Each number is 128 + 24 x the weight over the matrix's rms, rounded and kept within 0 to 255. Layers, rows and columns count from 0. Numbers have three digits each.

# layer 2 MLP up, 3072x768, rms 0.103, rows 1598-1670, columns 0-95
095107119079093134134142112152174194131154117149122081105138117086073076146089157095118086116100131150107126101129162106122140116140155154168113132131120136132110110144094140139140138166154183087100164166111164166144111129135132095115121094125120110146174112072175141156133095118127120116
140107117115117080147117125170109127182127186132165154112171113109144130068138098139162080112117120121130083088104127122124119110116110148125134131146116135099147163186115123112142145135142106128137080109140119117118120112079111115106171138143135133130122101129127109079150129121139133140
115078126140143128121153120130100105124161093103079125113143152080127124161129129121162160097083133112133109130121124112177179127142099157127156164125156133120123107144124138122123119152108104111117159118089147143119131116144104155120092091095144081103109134109154127160107117120150117119
109154105137171170138130109099079130055102097082103111114129102143156149136104160126099097148171136126126134123094104103126154174140089152120148176159119083122130128148129177149162158130196118115158119162146094093142123098162096085098125126141115155119065147148135109130107138083151128120
138126086112147103139125113120137102125131129091144196090133132177110142096130103110127148134175141093125080121146128114140137139119144122125166076110146125113153142100137130130135151146145117101146119175162134104127115123142167139128113115119143129127120114114111129084131131156158110120
156152143159148110129156124153161123095115131163116114085130129131115108124164131096142162115095085142162168120122108098112102156144102110114118124158142121115092135116141096148114146120128138144148122138093159120099116109102173136096086118150159121135128170112158152150085168107102106157
140117163127134144157118145079098100093133133039124142133110141124127112138108167114194097135153137168141192115110112149140118150122165146159132148139133110175146097121165145097101066115116107096104136100180143131108124095112154128084091144126151138104117118169145103114134096107121115090
121119135110147152125146158121111084141131158124123094116141162106084122125122129135138154141144143132129127191109162126084130125068107122147120133142134142125123139152134137130110152139124106090083155085100122127115111144137150107129130130123158141117124104115157085130147158147131138149
097131098133097116147158141107154148142114124094120142143077125096122107126121139188115137073099120138092110136121157167082109167155135128115143116136110114162124106132149137149168142135147148133150154119137140141066124142113129123111142132141142182165125130083139135205154118077120176123
142141117148123131136146124160131125105126114145136089163112150113125136127128102172120128152120098144152128097154145105103098129142142107154170092123093131136086166124138130121157117145164095102085161125141136130092152151174134114150088129140095126165147153137100063151131153108132092145
117168132145132115147172171090128112133128091169115176119136129133145137122172140158113130138109145114106133143121124147146165120145150187084100119130118103114119138152145149121149125135129124130142159156121135134152119146149100133109113137080138140095136071129089147117152136134153112152
143128105123132138111161173112145135144167126137127140146142140130102155171098143090130113164115121153121112115074128159126142188133177144140155151163120165145115172128125108080145133126057111094114187110107122100097143150147117111096097210147128125109090140118138116195099138117140087111
166097135146137168110129153106136133128123107148133177132164173112168157127101158155153087165110147128168146110111168073103101070186099134162123094161173149155160107120152138109152135113101154047115124176150187122078112094131169153204109148170141151123147082094116120136139144136137133146
142145160124097166107095118156101141166091130103075157132122101120084124082144146117090145144105131161096120120113126121127147163136132135157146125118139160095099116119148085149157151137121128157141145113091159168124149127143107140141134160124097108127134165118138136122098113149099127127
140185151120151132142111123116176109154135177142123119106133126114146151124099143136142138159158129134120073139118119149175149140173156148167100094132131102099113142077135135149147110081139147144137162145105131140162143131117108107158126138151087105122167112141111150151098122153128097179
117122136143133174145129148122145183136123153095114123124171123131099120135135158134156141152107130112160097133115066102142149115155195099103150131158120136136136104109116094099123133084117136070103088153119126121131114117138148131136119073139165167160138166159129159097127115120094093187
138097136161177148112133111090098109134119153129105100137108105161139136118120137110129108117153167123117141115156082156101142089080130145085154139108163093119128152168090095127121157130154137093125093109082113103106087150084109155163095155091096134156153106105136094101102130154134104098
130116143158148127120156124122137128127149117126155165128123106128099141141137114120133114096139162120136113137140153102115120155157146140118118130098090146158141123176144093128164118147192119138161096138144155128110138165159137104134122127173113169177165180136160158149124089131143092126
123121107123131126088146084100147096115125120150122172104090117126077120161159132085095121096124099143079108102139166127118133116140125147149127113140097126099199120138152127100141107195098133139106084143101113108136092115121115134087095131135177114172107092100143149132142106108171130159
129131115125141076135114107134091161130127100114129125153133138130181134112113134157120129143163154137165101137145124141128136147074130117119134130115134112119095113137114103155141142141122093113139158147093170107140122087118134128115172114115143190158132133093110149120095124106120114155
135107073131120131135138140113137059112145107160111132130134111126093121126101120118119139136118159134103108106146141170108143077151101117127193121136105166099105126133147133133107138118152151131123129156121105137139117154115120138102122149128114151146093155151122146152119127147160088133
159076147093152146157138142130129098111092143163125143085103137088110129169121134105114118162145165132134157140124160126168109142125166164152113152115114157111143058161120139117153127143137165088130164108191136114126130106116166108158111166116115127132154144129162152122144137107108129142
159160105172103139139162098121112097106139116124157121157136133136122132127106105110160127123101127142173122100170097177129125094123123122123128134113127127090140157094111101098161108102125133142159154164136102094134138158129116129130152130094123162202141131109120062081139144149076131151
116137130082108110148147147102169146124142132108120112133102099082125107154090106164139118148113158153143173126121112161119149085113169119153132123116118135113107120125111125131141120146118135117111164152133162080152140119138127172111163112102176158137119116131124133120121134126136131117
132152130130108114107114101115111135174134116132141121136140168144152128137103107161138152121148152129087141124093155116173109127117079140113109086110101148139120157132153146126073149158107170171117150068125159146124116109184144124128159110152165114138151155117153128136094105108178115143
126092104112133083090179121133150081136109088126120176084128153079173156134127096143110099117101167187120122088148166135108150108138121136067121132140141164092178123153129100098143071099080114061089193174110123103100111130145092160154079107126157109113144071157150061120152141099088143125
098112103158120169121121160109143146138095143119137154145168103087144149135117159123184125125140147131099112058083162130135128105156120176129083166141145121139169150166124116122152151153113082143119139150113140122126130135096149105156140093165141131080141135116126168143143112124166123121
127159139116108124126125142064142106137170154150111102087166096124116127124084126176126090158091129157141091135107109156096112127087159149144135119133135134147123174115151187143120099129197151121147126106160135117126132106107127136150107104142182123147161140151084077101157089119110163130
116111132144151145134134079137142097147124131137113078152149123110113160119148119100159060148125141143155152102113137113183144147116132107102172151105158100057126113113145101084135117124151155070106145143100124119129144139113087117139142132111161093114125135146135124104177147142132128119
118152128170143148179144150127117151081102121113147148135114133134108124165135133150170102127138153138096104161170090147111154088122113136159130129151074116133128176128123139139162082131138179094140118115089117102129145117142156142058126113151182142119149149119158132103157120161132104126
136102131133152108124143120112132135146136128132104132138133096097123154138127149155159157106125105120094114137124145112105119081088101151102114115143102100135079121154104168141068127127133087105118139119164116117141090133088122178072140121116191127161120089133102148130096085106122164139
151164112113125114156113150125102127087143116072141125122138184130156151107146143123117092160148145139088120081117123135150119149126100116116110119201087094123102106141183138179127094084125144112080126130112117117162153163101135144080128155118145151151124105116146120114110119129168137105
127117148127143108117160116157138153126155131148140128098173113101142113129119115112106146151123128123136141098067133090116112141096085135099070106126109161153145131158113134113145119087124099093142143142111144112133119146147118108102137136139118169107155079158144151135164106120136091096
129108167131149183087167106143178108117114112091137141124140120127136102087097122134122193148120105123191135113105123115118095118102109119105161117106122121107117130113106148130139130184157136126142119166091114157122157114093100105125126140118133157131131161149122103145131116139162127152
120118126128069141142130148113141129097139132121137127163146161122139123095118125133155125126123103171126152132119089182116122093111114139120119115116122129124139127177104105129096110129105123140113095129114114112147138129168134116148123112083190172113118139132101133128085139175166093153
116096139162122143128145116099116111123152134140136100159131109098166103096131099113123148089098118125135141139114131135142151144157130121130102135124146132137100119142110088126135109148136092100130127154102110121155098124120148121102118132116115180135152155135104113136083106133121090125
134124077131129097120139145119131138152141081100136145085128130135130113108141146152152153127138132079113141154108159150115143130126147091160144102174118116130144107107120126197098130121173117116141151103147123142138125100125138116130122135146136133145105111115148164119123141132127092136
108101165155139113123173105150114105174142129101108130153076124136158138173119141116126119130144128068128077135107112104132158130146122134118147130109135141125166109088124104108081109084127111128145176121142144136125144101106129136106119112109132186119112127125158111095102131124124142127
159106142143107123140180184140144139088166111121125158127129096132097165123173145080111146149154110110124117101132098078154129152184107170116136153115131144118155167151119148091151122163169123134150114162114141130141155119131137095086097128169114093111156109115136142090133168114149150147
151123089107109177138141145086127161141088138171124130143157067190051172159083118134080096127120133077129102143119090129098092111140114146099118093123135145123144129143096145175122117166135148109144125127109100099109092167110171158105132194107115121118101117135145167190168091073176088125
139125123130111119135116124142133129105116075148157158095109099103151120095147123154152170117075142131123133151136141122114153077173125107127159118158155139176112107093141175103169099124153117144124139095151120146101127117114158096141131118115111122103119124125121096138117118158122140113
118089102151098153118183082098091154146145140109100086143153122148124154175086136150165116147127104131124137122127115153143117164157086136134108106146145090109099109135121126143148129107126162158112170139142139120091155149073161150164106141092137132164143138099163118103127132135130122131
134118139198155144137108128141133097105115155134128141143133085106146142135150109141111123109120144152124177120137161173134182122117111077158112176135127174152149191121118162147094134106118143114119149143174129140195069136096155146119150124160097104121119141111133143141137089120126139168
141151150170141142108100163134130151099139124084123130115106119117128108090111095120138152135151169095126100068066171123140138096107163101160124122113128159119142153147132120135173145153163134127132093106120083126113155137125107121102087092148167141097140105100147116089119128153147130161
099151099138141116163135133080135156103157105114108131147122088117126161117091119120105087136092113126111154122141127115153116121172096084119120126157141140133130086140158122169130132116170144114147131117115135129135124147174107113131141114128111120126124146139119096149126117142158123125
131141137099164145102117109139122124132123089124136147130164116129132154108114145092119087125169142100120098110109128126131101128133150148099155157151161116129139132168116124155162134112122135128171120132123113126111109142089141141127152118129112172118102127145152085160175144136102094114
141141103098132132143103138144127164145117104132161097077091115123143100103137138110143136165133144150149118122140133125129179145155140127158102089133161141144155130135115118138114194125150133102081132104113127100117078109107160145095104126124164185134172140105117123136090152160133146115
150152138145140128121119158118115158133106133136169163126160110163162084122133122105140148117165104129150138174124103090128095119136086130127120119090092121110152128100095116138101090160143154187132135171124145108103102096095128121046107119135145145143137072082154145115146131126113064140
134155122131126118124165175101129157109126128096101143143087092124117126164117125148154108134136098105156128121122121134128120118129091111121149115135141134135136141104102137132108074115130112122127132131131094111105141117117166140136152157151111132150128163169129086119128134083142094099
152116127127123104131129134106154082156087157131123113140139104131164100129128142114141093127147162154089164142114135092111118115111119123094139134136139118105144117150107152156163135113089135140106145110136124113120125150129096161145143172110138159113116092151103105123117126118119120097
123135144149129153124146121144137130147143150140122093135102117142127114126135160126143149100132137096104153106093104147080134136107162137125115119130113120134162099094122137102143155099114106154147115173094111080150121131101112159164130139162120137125138092155138141079158159050108109073
138155158137144142108111152142129124119077137155151105170095068107129147116177120126133158128137119128107159117149152115157141116140113112094144117137131132147108097060163105168097112144171129079134113149127143106138109126140159120121140106111138105150140143183115149110117132138113152139
104111134145143125150148157093126131138183135123132129127133124111106134143143117113135157138159145125143107178116100136144170107127149110125129131154157167112090145129183122138120123114147115125094150158121125108142100071130153154113090139129178174155114085180122147144130141056056089117
135129157142113129107121162126140145110114168127119127119159160084145123143141097129152202145130132115093107112129121171112097145156079130127118106141079081154104102131109132121130165128141139135107110143112138134126135161104112157123109163122132125121119101124147098140112147097108121177
114093097154155141135148202095176119136150103109153086092145114127175133118119125152152090118105153158113090165114145157108146127163123133081082081140108145041130155150189114153174085151041128162108176103120157124128096120087134139099120133163142123154126072095122133122130162171109096132
154126123113205133159141146117147122103132142092130136118128080123183114136114141110090138147143144124119095152184165127119196113114122099112090112166115135147134132092128146105113098176086120155134154150111158159165098155131133130166195129173097111120104139129068112164150101133119074154
124154060127131162177135110125169135141095139117107121111148116136126130119098136113104147108121151130143108142112089145127149118117126138149099117121141133135121151098107101142140131130125153106113176148144132112120135129128131157159119164131166119116143126101114141163139126150107129137
132082138125094151109123116137122109137168161102149168108105172130116147148157153131127135156145148156112125140127157078148124121113140133135120132131085150111128074137147125102129102068163114138103121102160131126128150147133157152147135114092134119171139167108120102124109113168129139138
157115175091094127110109123150112168102136140160134148099139129118109110081098189114130082114128063079109113190159131100102187140150176126176172141111138116159143069145146142168107161175147108126127146117108139109078117093146135105123082118115122073179131138109110113099131095147087096142
138147128131130167120142108125130127114110152100158113117152076158135175123141135108123110142197112104094160115139141103124129157129152138112117121165171156133129143156162144095151138113108141131163093109102144116136136149177104152150151116121159116162124131090165086147103150147126127126
128121133139111141134140076084142087126133171128121135145113105119156113078111138137125133151161105083142125110146156130140175153077117119140142119117161129119104116084116148099127074183132116126119129150123121141105141177114155135133137078094138159116137159135147160143098131155151090150
147152172053110130122105081112160111146100152146133108130133150176135102121159115104105135154138129140162102092136107134171119154157145189114145141127180142133122139130147176128170128156129144121105106130111118183103114148119176112130114075138088105121122119156130146117111104127141108095
127138112171132130125113105110078134111143138112113109142111125157101103153126110159136163172138168092123106087105132156141133128133109132137130079076152102161146092136124135105152125142127131143120107091104147130150127116117163134129176091099127099118149123142119077147131158147136120127
140141152112152137118168157128103149148121147166138123121103137137144147153101126145161154122151142178148128133134157094167143130132140119124145126176125124117158124090111132121141124180137168126142121096100138123123148090104094133113098120111125121114161128132131136114106111085099124126
163097137117115147141137137127123189141155140114102127151164104163090171091086114211173118119165160150138124140145142134088140117133149137119114126093128111131152132136092142084138128085090104088126141131084128139105151139133142146106130127152099131135167175118139121100107084117179107109
150108134132140133112098105131140152124158125137137147133095183195126159154114107110124124133150137132117107128125101116119116144165111110170086167152167144118100108134160163156130115163148117114165153132104074150125057073119156167115112100112102115115136169107117126083092140134144115054
122129146141121152135139162153130114152109151099149147124118116107120139113127130134162123138127164119129135150165126103118150127141157113158130127133131165163092111172181153123098127156106132117151129112169119124096130137117147120083124141179118169095116162122150129101149140135131135119
110115112124155113165104122140124082139143145143117179121130130084163083162108159135106103143093197149126137116149126123102170133139067132090181136153151121100114157122095143153122123104165147061108140138144145103125104156145116110117115155082139146112158145084178144132124123132128119132
121085098129165119118133133118133115114147131147144103117123159112142152117137107135135166174113123110140126120140126084105139112086125150125159158159140131091116131109142138114136128131174127115183140142134108128131114119098092138107140151128121129112106075152110113142160157119136101130
122160167116129103130123146128120160092061140145109111119121137135110149123150115121118135113156084120157141100133141124097103148174107110188115138108119147138109158090141132140132164112078105154134105108095128156156124109126101177129121130182143134136178121130137115158120123105114110170
085162147131145135152147127102142110126117103150118116126150146164147156086171128108149140113162117131102078129089069115140113144148120126100195109125118104135163130123106139133126146145129151113114117151104119112127157112101143114139164147105128109156114108132121151116144146094126137153
160147087131135098116131107122118111128100107164150102141147132126141158149141147123115114157133097144128123123130097122171107145089120132122089127125100090111107141125116149150123150133118105157127132130069128136115106083121131139123096143166154151126107128118095098146111123149114147132
104144139126095112091120099123092124117091125120154169129146126129143116129104115149132120133155129139174140138117112119155149125109117144106145140103145145093129120131120074191137148148154133128100124128132110129119120113146078119141157137150143108118135117106122102119101132154131115174
# layer 2 MLP down (transposed), 3072x768, rms 0.15, rows 1598-1669, columns 0-95
142149086110127134134097145104128187129102170130136143077175115124128121103123133114104117140130123134100152079107128167140110146092126124145147165133120148078149137126111125091102109148141149141146166124101161122171133126141077096126079164144073069101141108143157107153101123075082044113
148100162145105115088105101106095148122160142163114142137127125096117101138134152106119153123104129143131151110137101098112176134131107112092111144117143147140127164123145106125107161162107154143105133149134130106114135118199119125097113129116121142107141150116116114120122135096134111176
149095130170124137102106100098125134149148111140123099101157143136127067137109122122134093134169135105097147090128103116092127089106111171075130130110106154107227110156140105121128125135120159164129184169082081099119147093134202123148174102124131137122148151137143142172098123131123108134
122151089152093119087104112177151137170123113098123203130151125098143119136165139139090097176107147128146166126088136121073124153126127143123145142132101135135090098163149072143101117138126157151140142145085179125103127162111135159123144159181140149115113135152106139093133142148105154108
124128118154135148182104104109112133088106128129121134147132093130155099113133123118132087153102122114137128121111118164116135115118143117154116152123129119107157120195114125150097141146100127127110105101174110068110140146132092120123133149105123146134133125121103126123145128103148147123
139153113143159151110124159117159124097079135133134097148100133080146179134123136155119153115124104111168145118133104130143084129148108125145133086076128117169161106157136114137117122112090139143127177090095147131131179121114136081148105121089131130152107155122155127103121121147113110117
074150133155138113156088196168159077144142103124142089136124156109187122094163159149117141168152097133108133158140155108158127154105171124140178097143122157134139078171153130114111142181127087141153136171154153173121165100102116140179106102156141109154172130129120137125126132126086111082
110162103100144131125112135138134118113153123142137074154147082165103129132095102089112099163121108083096148152126118090146137117170139157134118117143127126144138117137104116117139136156126116115137096123118121097100172123142141135128116107104098081104094084148125151140136113125089112143
127100122115130164149108118104148109103119140153079112117164133109084157158103151069104101131118107144132106125136113134088089157144137118115132122156149168147162082124153157151134133173132093131157128086110081135126120129098148128128117161144076105130118127155122129111113125119115110098
111098120128138098107135134158135157133146157126127131113119146155144095156089122115108153112135168164099120126110095098121101147106104099141178121173113187136143115135126152149145179130204164134132098124116078103109104134155135133147120138100187147178113114140132144112115135114123124176
110106150119130145109138118123163147097147141085139093109157096149187103108122123141090156144128116129122149121110126128141130115139107111162111081112158119092123118121112113141143114134105084102109150121151109093129150118123130119111158142156119080141137151116171117130144106075147131138
102103102112148098178093156142122130141153147136127094125124138144121120125154119124149138090161120127177171098113200128131107126074105103098155128149116138110136154135066163146166149114133143164143133172147160057140145118144142141146133128132102130148136180139109121121136157152128094125
130127136085170091077120143118129077163127149180137152164156116081145106087123113114099147177101175168134109113122138128166126138124166129148145123145104123163144146137115142122095109105118137135203128123135145121133133131158173108189154146131112090110118132101099096126138156137193104094
153138133157185142115147125155115139105110102140156164130142192178091139071178147166111107111125161111135101154146114150118090114098182140128129161162130138153119130133123161163114150148090124104121097147122130144142193186091134117154079136129138138182119115096113111133130169126122160129
205118106163122153126129128101123160139092149164130125133109129140143104112115118163162115148135155106144156086116107143084097079074112071128141155112111139144101132106126131120109115165156155166122078136156105102164116110150128155132124150136120141108106099071123128130113151121134119116
089090144134117174113073116110141148097146135082134127123127118090075127136092135109170113132125130131134107129125119137117174109134120130165127092125087126095091120156131099127110169132090114115089058129145138097128136099165098126145114119103083161120154142168136164122129131103149086105
132120162101108132152138142178156098147122098087106137120151074191112112135104131081110126083112135097124178131117159145105148141182141114121141121103089114119140103088142158150127137143170189145135149173196103107115161115102128125154106149158120178154132111167116169120164118099109123116
153097106129124110110127108146136124155134129145136142120148117101125144145121152116125125128135160104152079163103169110187110194091130107093119131156121168133158090136138118132136128113151138137139105141138092155122134106138128154188127127124111149135160123100125136106125100094107095120
107102137116129152153150159108138121133145153108101085119159096161132112134129126129114112144129132104119138128149137078134148085137090157091109155163165128125110134105100154058149117124150141090144114110138128093093091120119135147155109126132111119139120150117088140169167149120121105137
113108117141089096128136138154129111140153091145135096118116130125117147102135110120133134141133138142143106096104143113144111117162095117105158116154119096174115126136124149111070143112143105171132153150129121114123090202093188199100151129128100124160130119131081141106148155161089181120
124153141106092159123116118128110085092144149097163103115150089116092130141098124111127121099137176133117129155159110102150120114156119125128073146169120130104170092124101141112104113132119107155142102108073179141144141109105143169142113145134134115110153116130128133136096175108091127145
156106104128118103165166121181130086121137141129088082118158123144135141158134107091123111135115115117158143139163139127156169122115105095145121150147096126131124118160111105140090140104139113113132129117145166103119204122134125119131098147104148120148160144118117127160156150110097143161
104133104115159160098084123136137109113136121136131130116114149141108099118154138105119142087165094120171134149123161104120114117150127140094140106123114167144105134134170116100138171128150156147112130099101126146100130142132091119105135098147117115105125126129124136124094133155132102121
153101074131170115093149142138162155156103144162128133126125089134143060104156098127174130122102098126125135126129109120141118132161102156142117130109133154135101155118165104149119115095134129117152086148140098115125121168160128114171101127087101137139133130127149133122096146104131094136
119124142162162110107120149122099097105152120121114099146128141103131129131102158106127163103149125126137122146087132121109137098103117143169117113159147136153152130097089155150097129104165110102114132103168157138146153125134128152107102140113102098177093139167164128151143146145143149123
133153120121089135125109122141154129100080070129145156120108131103149143139107125150117125175104119185195130143142143129129121147142094120152130104129128125124139078131128143138137080094097109089075117149136153094163112109110108132095092112068176133076139097133140116110146080148092104153
123182143119141116161099131127113127117151134099104117131168110149145099122133103150108145143118078125137142128190139166115085125078140123129113165122126146107120194154159154158133101122092112115127110147139123142150119164113109130135136169106158113101110144132135097127158165090108136129
123139096133123081152168106119107132147061129109158146169151107090093179136114155114152156094164132085141121100129143118113117113122151107135131096174149154147104097106141136123150195099126117114106079172157151115086144138138121151148163136129116102092105148144136148123129121115132152155
115102135094135103118138087162180116122123115056171155163148159114152093107136116139102115134171114134123144116139138112116135115091132089127182098171088152138109142160154136128135124152202133105096111059151137138096112178146139107094138138131119139129141159174175144137167116104127121104
124088127083115147132122117152165144136151153122111131149169165152148121132121095108123121126139122100115145142158155184169153117140117117085124130145145109170091074111114173143153153140139164124133173120172124134131102119121131091078082139136111140105114107153100102100115131104125137079
107119148099150122134111170150129148143110102158123106174126109096129177132152142152083140153125120129145169143174121147141144138139123147110082130126089148170110124125116112155173176124117065155127114085138164169142105123100130122075063078104118149131167153144111091129128106112081136101
106148151125117073168130121082156105155156119131147132134110133177143143107152115138105187094123136179178132062155114175153101168149094199114101135125159054149162116131061063127147093138109177100110196192122197109090135165079145161148139155137149122124205118128127131141144095079160153154
160116129112135103109113105150117152139146167118084142159127108111097075140117098139157089123075127111146123122172128134136134101168126115106118082116086103112157138155132115128142171142114116135122121135128116124087138094141116115119154172105092122125158158188106124154152136104107142138
137142103137125141122151139118119149154146083144149136111129170124132107148158135122129115102130156131098091146136136126128137094112146142164114133125125179114121130129123170167134104119131097147108108128140129137085094125157137118113109162106137100092132169068148109116124150133123101130
108127096144138133122123127109129121144077111104112158131143156133100119139092108081100140122131147126102144129106126150155119146121136080124128123141136104155154126129115107100134131114122149169116125128089178112148117089155134134135110144139106132115139088119175134185149139114151137145
137135114129146115120131132117125120130132120117118128103117111121122147092125105111118117151166132129134143129104136134142122145125139141096133167099110132101132110145152113122137097113122120147110111140146146146074113140125120149128119136125137115127136126120122100112143127117165146137
177135146124099121154139167153120129149087135142115141130122137080128158128093130109166114119140106120146152105122143117140106085104114158109134135100143110103114148107121070108192088127076111156127106187104130135154109147127138117094093151089138119102151115120156103121078106106142117091
138123100090124149125164094092094153132082126187111169105125142103133145133122123153127167154138155122095103110159132144127119151131115136117135086108141112139115151146166148135173097134119134140155138113140135119150153087172143098150143140136128103128141137135132146127167129131137104132
133125115081138123123107126094121114133192114083170163154151201099137153146177122132112138139130152131208142141132126120149129154140143154140076168136151090176165101168148089197118149136124131177075099129053134127125103128084130098119124115088153187200130153150127108127106142141098104067
127129171155138118140104180129133084174114073180121101133140082118102135158099124138127127152087138104143137149149153166106156101114106160055060149062120123125081052095090137149133122148116076161126120179096137133173153163114162116088127147172124090176104130112123125123085149157138123134
133128103123155112107105141138130142193124092132123071140101126101130106120087089135115108151146152109163110141142102111131133144144125145141121116116084165114130102132096124176131154102117177092131119098088107127130161092115118119112119129093132137125134125136146189151094167132111129121
102155121124110098115158110097137092097109150136124144126154180154129142113149120149082094130117090067089118112115136118130114075110079119104116079111127100139128139136128172097127178141127110115121142111148128122130126133113138132128143113149170164089108124095118110133118106106130131111
142112151119120189122167107179138114138141119144138109124146121158128125095111119143109158117128134106127120137123147134142110120122132116130127156143129161119155085144127119125147116096119128106152128081142077152124140112115123139118153125154148150131136136097146171104123126173134114124
101121135132134129150157066105110088127144131110103163119105116130130126106129113108123143163111121154111121115131103157113127143127098128142137128127141133145098097099106112150111100088105125136108144133126119129129105158181117102108129133134108091125126127147124141150131113144130111102
141146098134130145158098157109146200110124090109132120119148152130130132110135121151152153114124090142114133162117120142142113148119123119144152164129163128149154147139116196133131230153104138144094137125088141152117150074118158119143105172135132141169122142139114087109148134097139127139
104128127154121109087124144094097088124145125136117163144083127089132099157111118111128132119129139113114156123130096099095148149115133133161115140109112092140159113092104147142114090171106094142083093149139120164122141104159102134111123155133146114139116139129143117091109126137117146101
110136141135122120123140174147126064076129124156130136120153152157143139141084113154149131113154185143138106139153134141100069119119116136154133121116159104118115161131159121164140131094144107150141127113132177131089141134125091090129123133111138121119128101167104140087173128137113143154
159078107095127121127131144143124167100147151106094125136107085134181111136133126103155113084147143138122164107138139129141119087203161159150152119105136141124137167154136131099139118161143127108115130082117138117097115110120106144102163125175130109148144122119142164104086120130149149127
102121138115150137091110138159123121144118097106099110168077118107093099164126143103101122108110146105133070093123144144132150100167151107128146103133102114124138143128110135090136126134123098126133138105116137132142128118112160155132129101132097086138132126136112105114093141125149146132
072093116112148116091110145131125119121116109085138110103147141097114096163114132112165143169122164134132144118075141120158149142120161123122114147136120113100145121160130133104173121112098113106171133149151127102085164154144143137144149165157118140147116082109159173142147143132150122139
138157113153106127103100149126112149115103122132092123164169186109127129172163123161125135099118143108095099095147136086146129123110112116129127138111160186133112123122119136114109104138125170175136142109175174132121172146122107134123112128123125115153158089149120116161151140144138157108
163100122094117114135105162097160179169143151126079169158155148147140157085145133131167138143117089120148124155164122120132143112139136155116139095106157161096136135150116154136148128081134159107151139131118147122111111177097134152145099146194125097130097162138145141147123138137160112138
109125128175079156104164101138094140096145126124158132110158130149117093196151130131147112140151164122117119131102102163113135122117131144108137099153125124129082153143148099150125140161110148148065106097168138132136129101080110112137106099117160164174142126145128102110091093128071097106
123126094105141098134155113146154147152121115136122148148075129085117161195095113120136130157121126132096151165102127110162181093166153139091133096139135122124137133125119130144106169128091100117127096139162125132158126127126086101116128146129140157132083157126109118113152164132096088117
107183081179148127119115142115106137182072134099197149160161138133114064120119088128067057119162092142103081143106164176167120169130137135124144137152167112108146124150144185148181159114135104136115153102090131164117107126096144117139067105132144108123111157131144145147162150126121148126
103126100134045136148111147091114151120131108162130148103087069154186158146122115144130159136102111108153132111137136118106136124109168156137125161121175140167083134095109147132149101101163108132154149129157120133135158137169157147096146176099113163175088180105128128128139114129153075152
137125133153106137146112157115110105071125150137119102135150148143146109125112137116110135114111173139098133112116141124172112152092161115119101112107141096159148074132072171167104172116154099185085114138151119119160136129094091166116163154152135119127147135150132120158102110122134136087
159171128157172114111083125125106137129116147147107145105144095133112122069107106147108141153135133105138139117104089136082148082124171127130161129117153124146127113106147102159161121104129130167143121138113148140133140111119119127103125136136154147133101114136124139090127132130114078083
120157181135131117126174141130111091130139210163093125177096181098096132140116124118136116137114145097086157153116131120122120110154114117137140138108179136116178171210178135140096135120159107130177128103081096154164105149108162114142172094103124100164138150136093091128130128159169099145
091137119125078140150093121121134090118140079125140165158099142107124120155083129172113115120142140113177106082146125157138152108108115104113107121131124109141145115123152105181110138128142086117100154152133137114161130104134137120117128160160113139125128108097140117107132104146133109104
134118143136133149088140132114129154107127125133140076144115116128126168124134112099148151083129154164097110126131132145134147110124097148130117100177101152113166123155111172129110122093105106134133100138105153092121158098113092144120157111141142147163112125139132128141125121145098115092
130120083140187110125123123135087145097121133129154136149079122111113128144155156101116081154115144139138121126135125118110114141129153156149134136161103105158122156134101108144122177164135121153117088137086121157122106129093088136162158140116110118137145164148104117089096102106115133088
093103121132163121075139098111100139171121122097105149131137128093142119139112134121106127148136131100119122110089160149102156116129159118115109097152112128131108106129126104143109143138127193137123121133128140130130119113118131091128119117138116127144181118181134114138145128123118122164
106108105095114107133087106134145120114113098128116134110122155126141123142077148117125091122107134156170159113162127082115153105133108138123117113153072151086094126109152137123149091105139127176120126130154116121123141106117164107132097117133143117145132097144149134129152124112173144115
126098122095112135141100133147154153126153132117113126167124141117140115120122151100073105164095112176179093123107125145145110133134132123162118141102182082145105107099091153158144091144177147106100160119190103113152148079100169154123192152120099121129138128126137120089121110106115135124
111134108132149121120124147163134100143147156145121086111099103150147152086110112138106128113079122130123144110131151110144116130123090177116087093102107094141132161132153173130142194134140087147142132117149150129123133142107141131140117166133077100105099126127099108125153134114163145161
112140114155131158110148154112121118148093124153139103129108150113113116154183121108068149117115108112107131124108106098160125114123110140106121125131136133110105085122125088140129124123067157149127113137090137096133114100133156131123106089162126149137074113132096146119127163106137152155
127137110147114093141104182129134131200143110158108133109110100169121125108124119149074127128163133114121170115130135118093114113109089131134161114130108152137117138146151136124148141078140144130137146106120116118120119120102126127150108136130151104129139091099112115108146151135132135128
104160138102147139141146108094158106113103128106141119090150120126140129156124176108168108120142089122130101164141159151129141162116146125106131106137136156120121131132146109149169149176163147135089085122080098129119113151126120141120134151134080110137123071129128127144134097140145135168
137128116092098135124147143125133119133159121123104143110094109112115108101152123152128134129126127164161142026132150123093096119097073173122135135139102139121139099126123137095107120131141150129131133130153126119130155172161127128127122128110134108122140092131119104137080123154121131124
166101106124128087119138135113140137087166094104102144100134151140120107151092125104127096107185130138111159137135084110124106112098118112139150101116110128120118113066178128104113180148151128155163138095127121139134166108177158147167141130112178149094148104110150126122101156153116136186
109117143131151128106135122123109089113143160099119125142140107172138126093146120104134122173122112130108119104124117148116109100170150110124160127107156133142152147133105164121153107171111194070193129142158146112133103131122155145155130064147119111119111147123155099147123125130173151156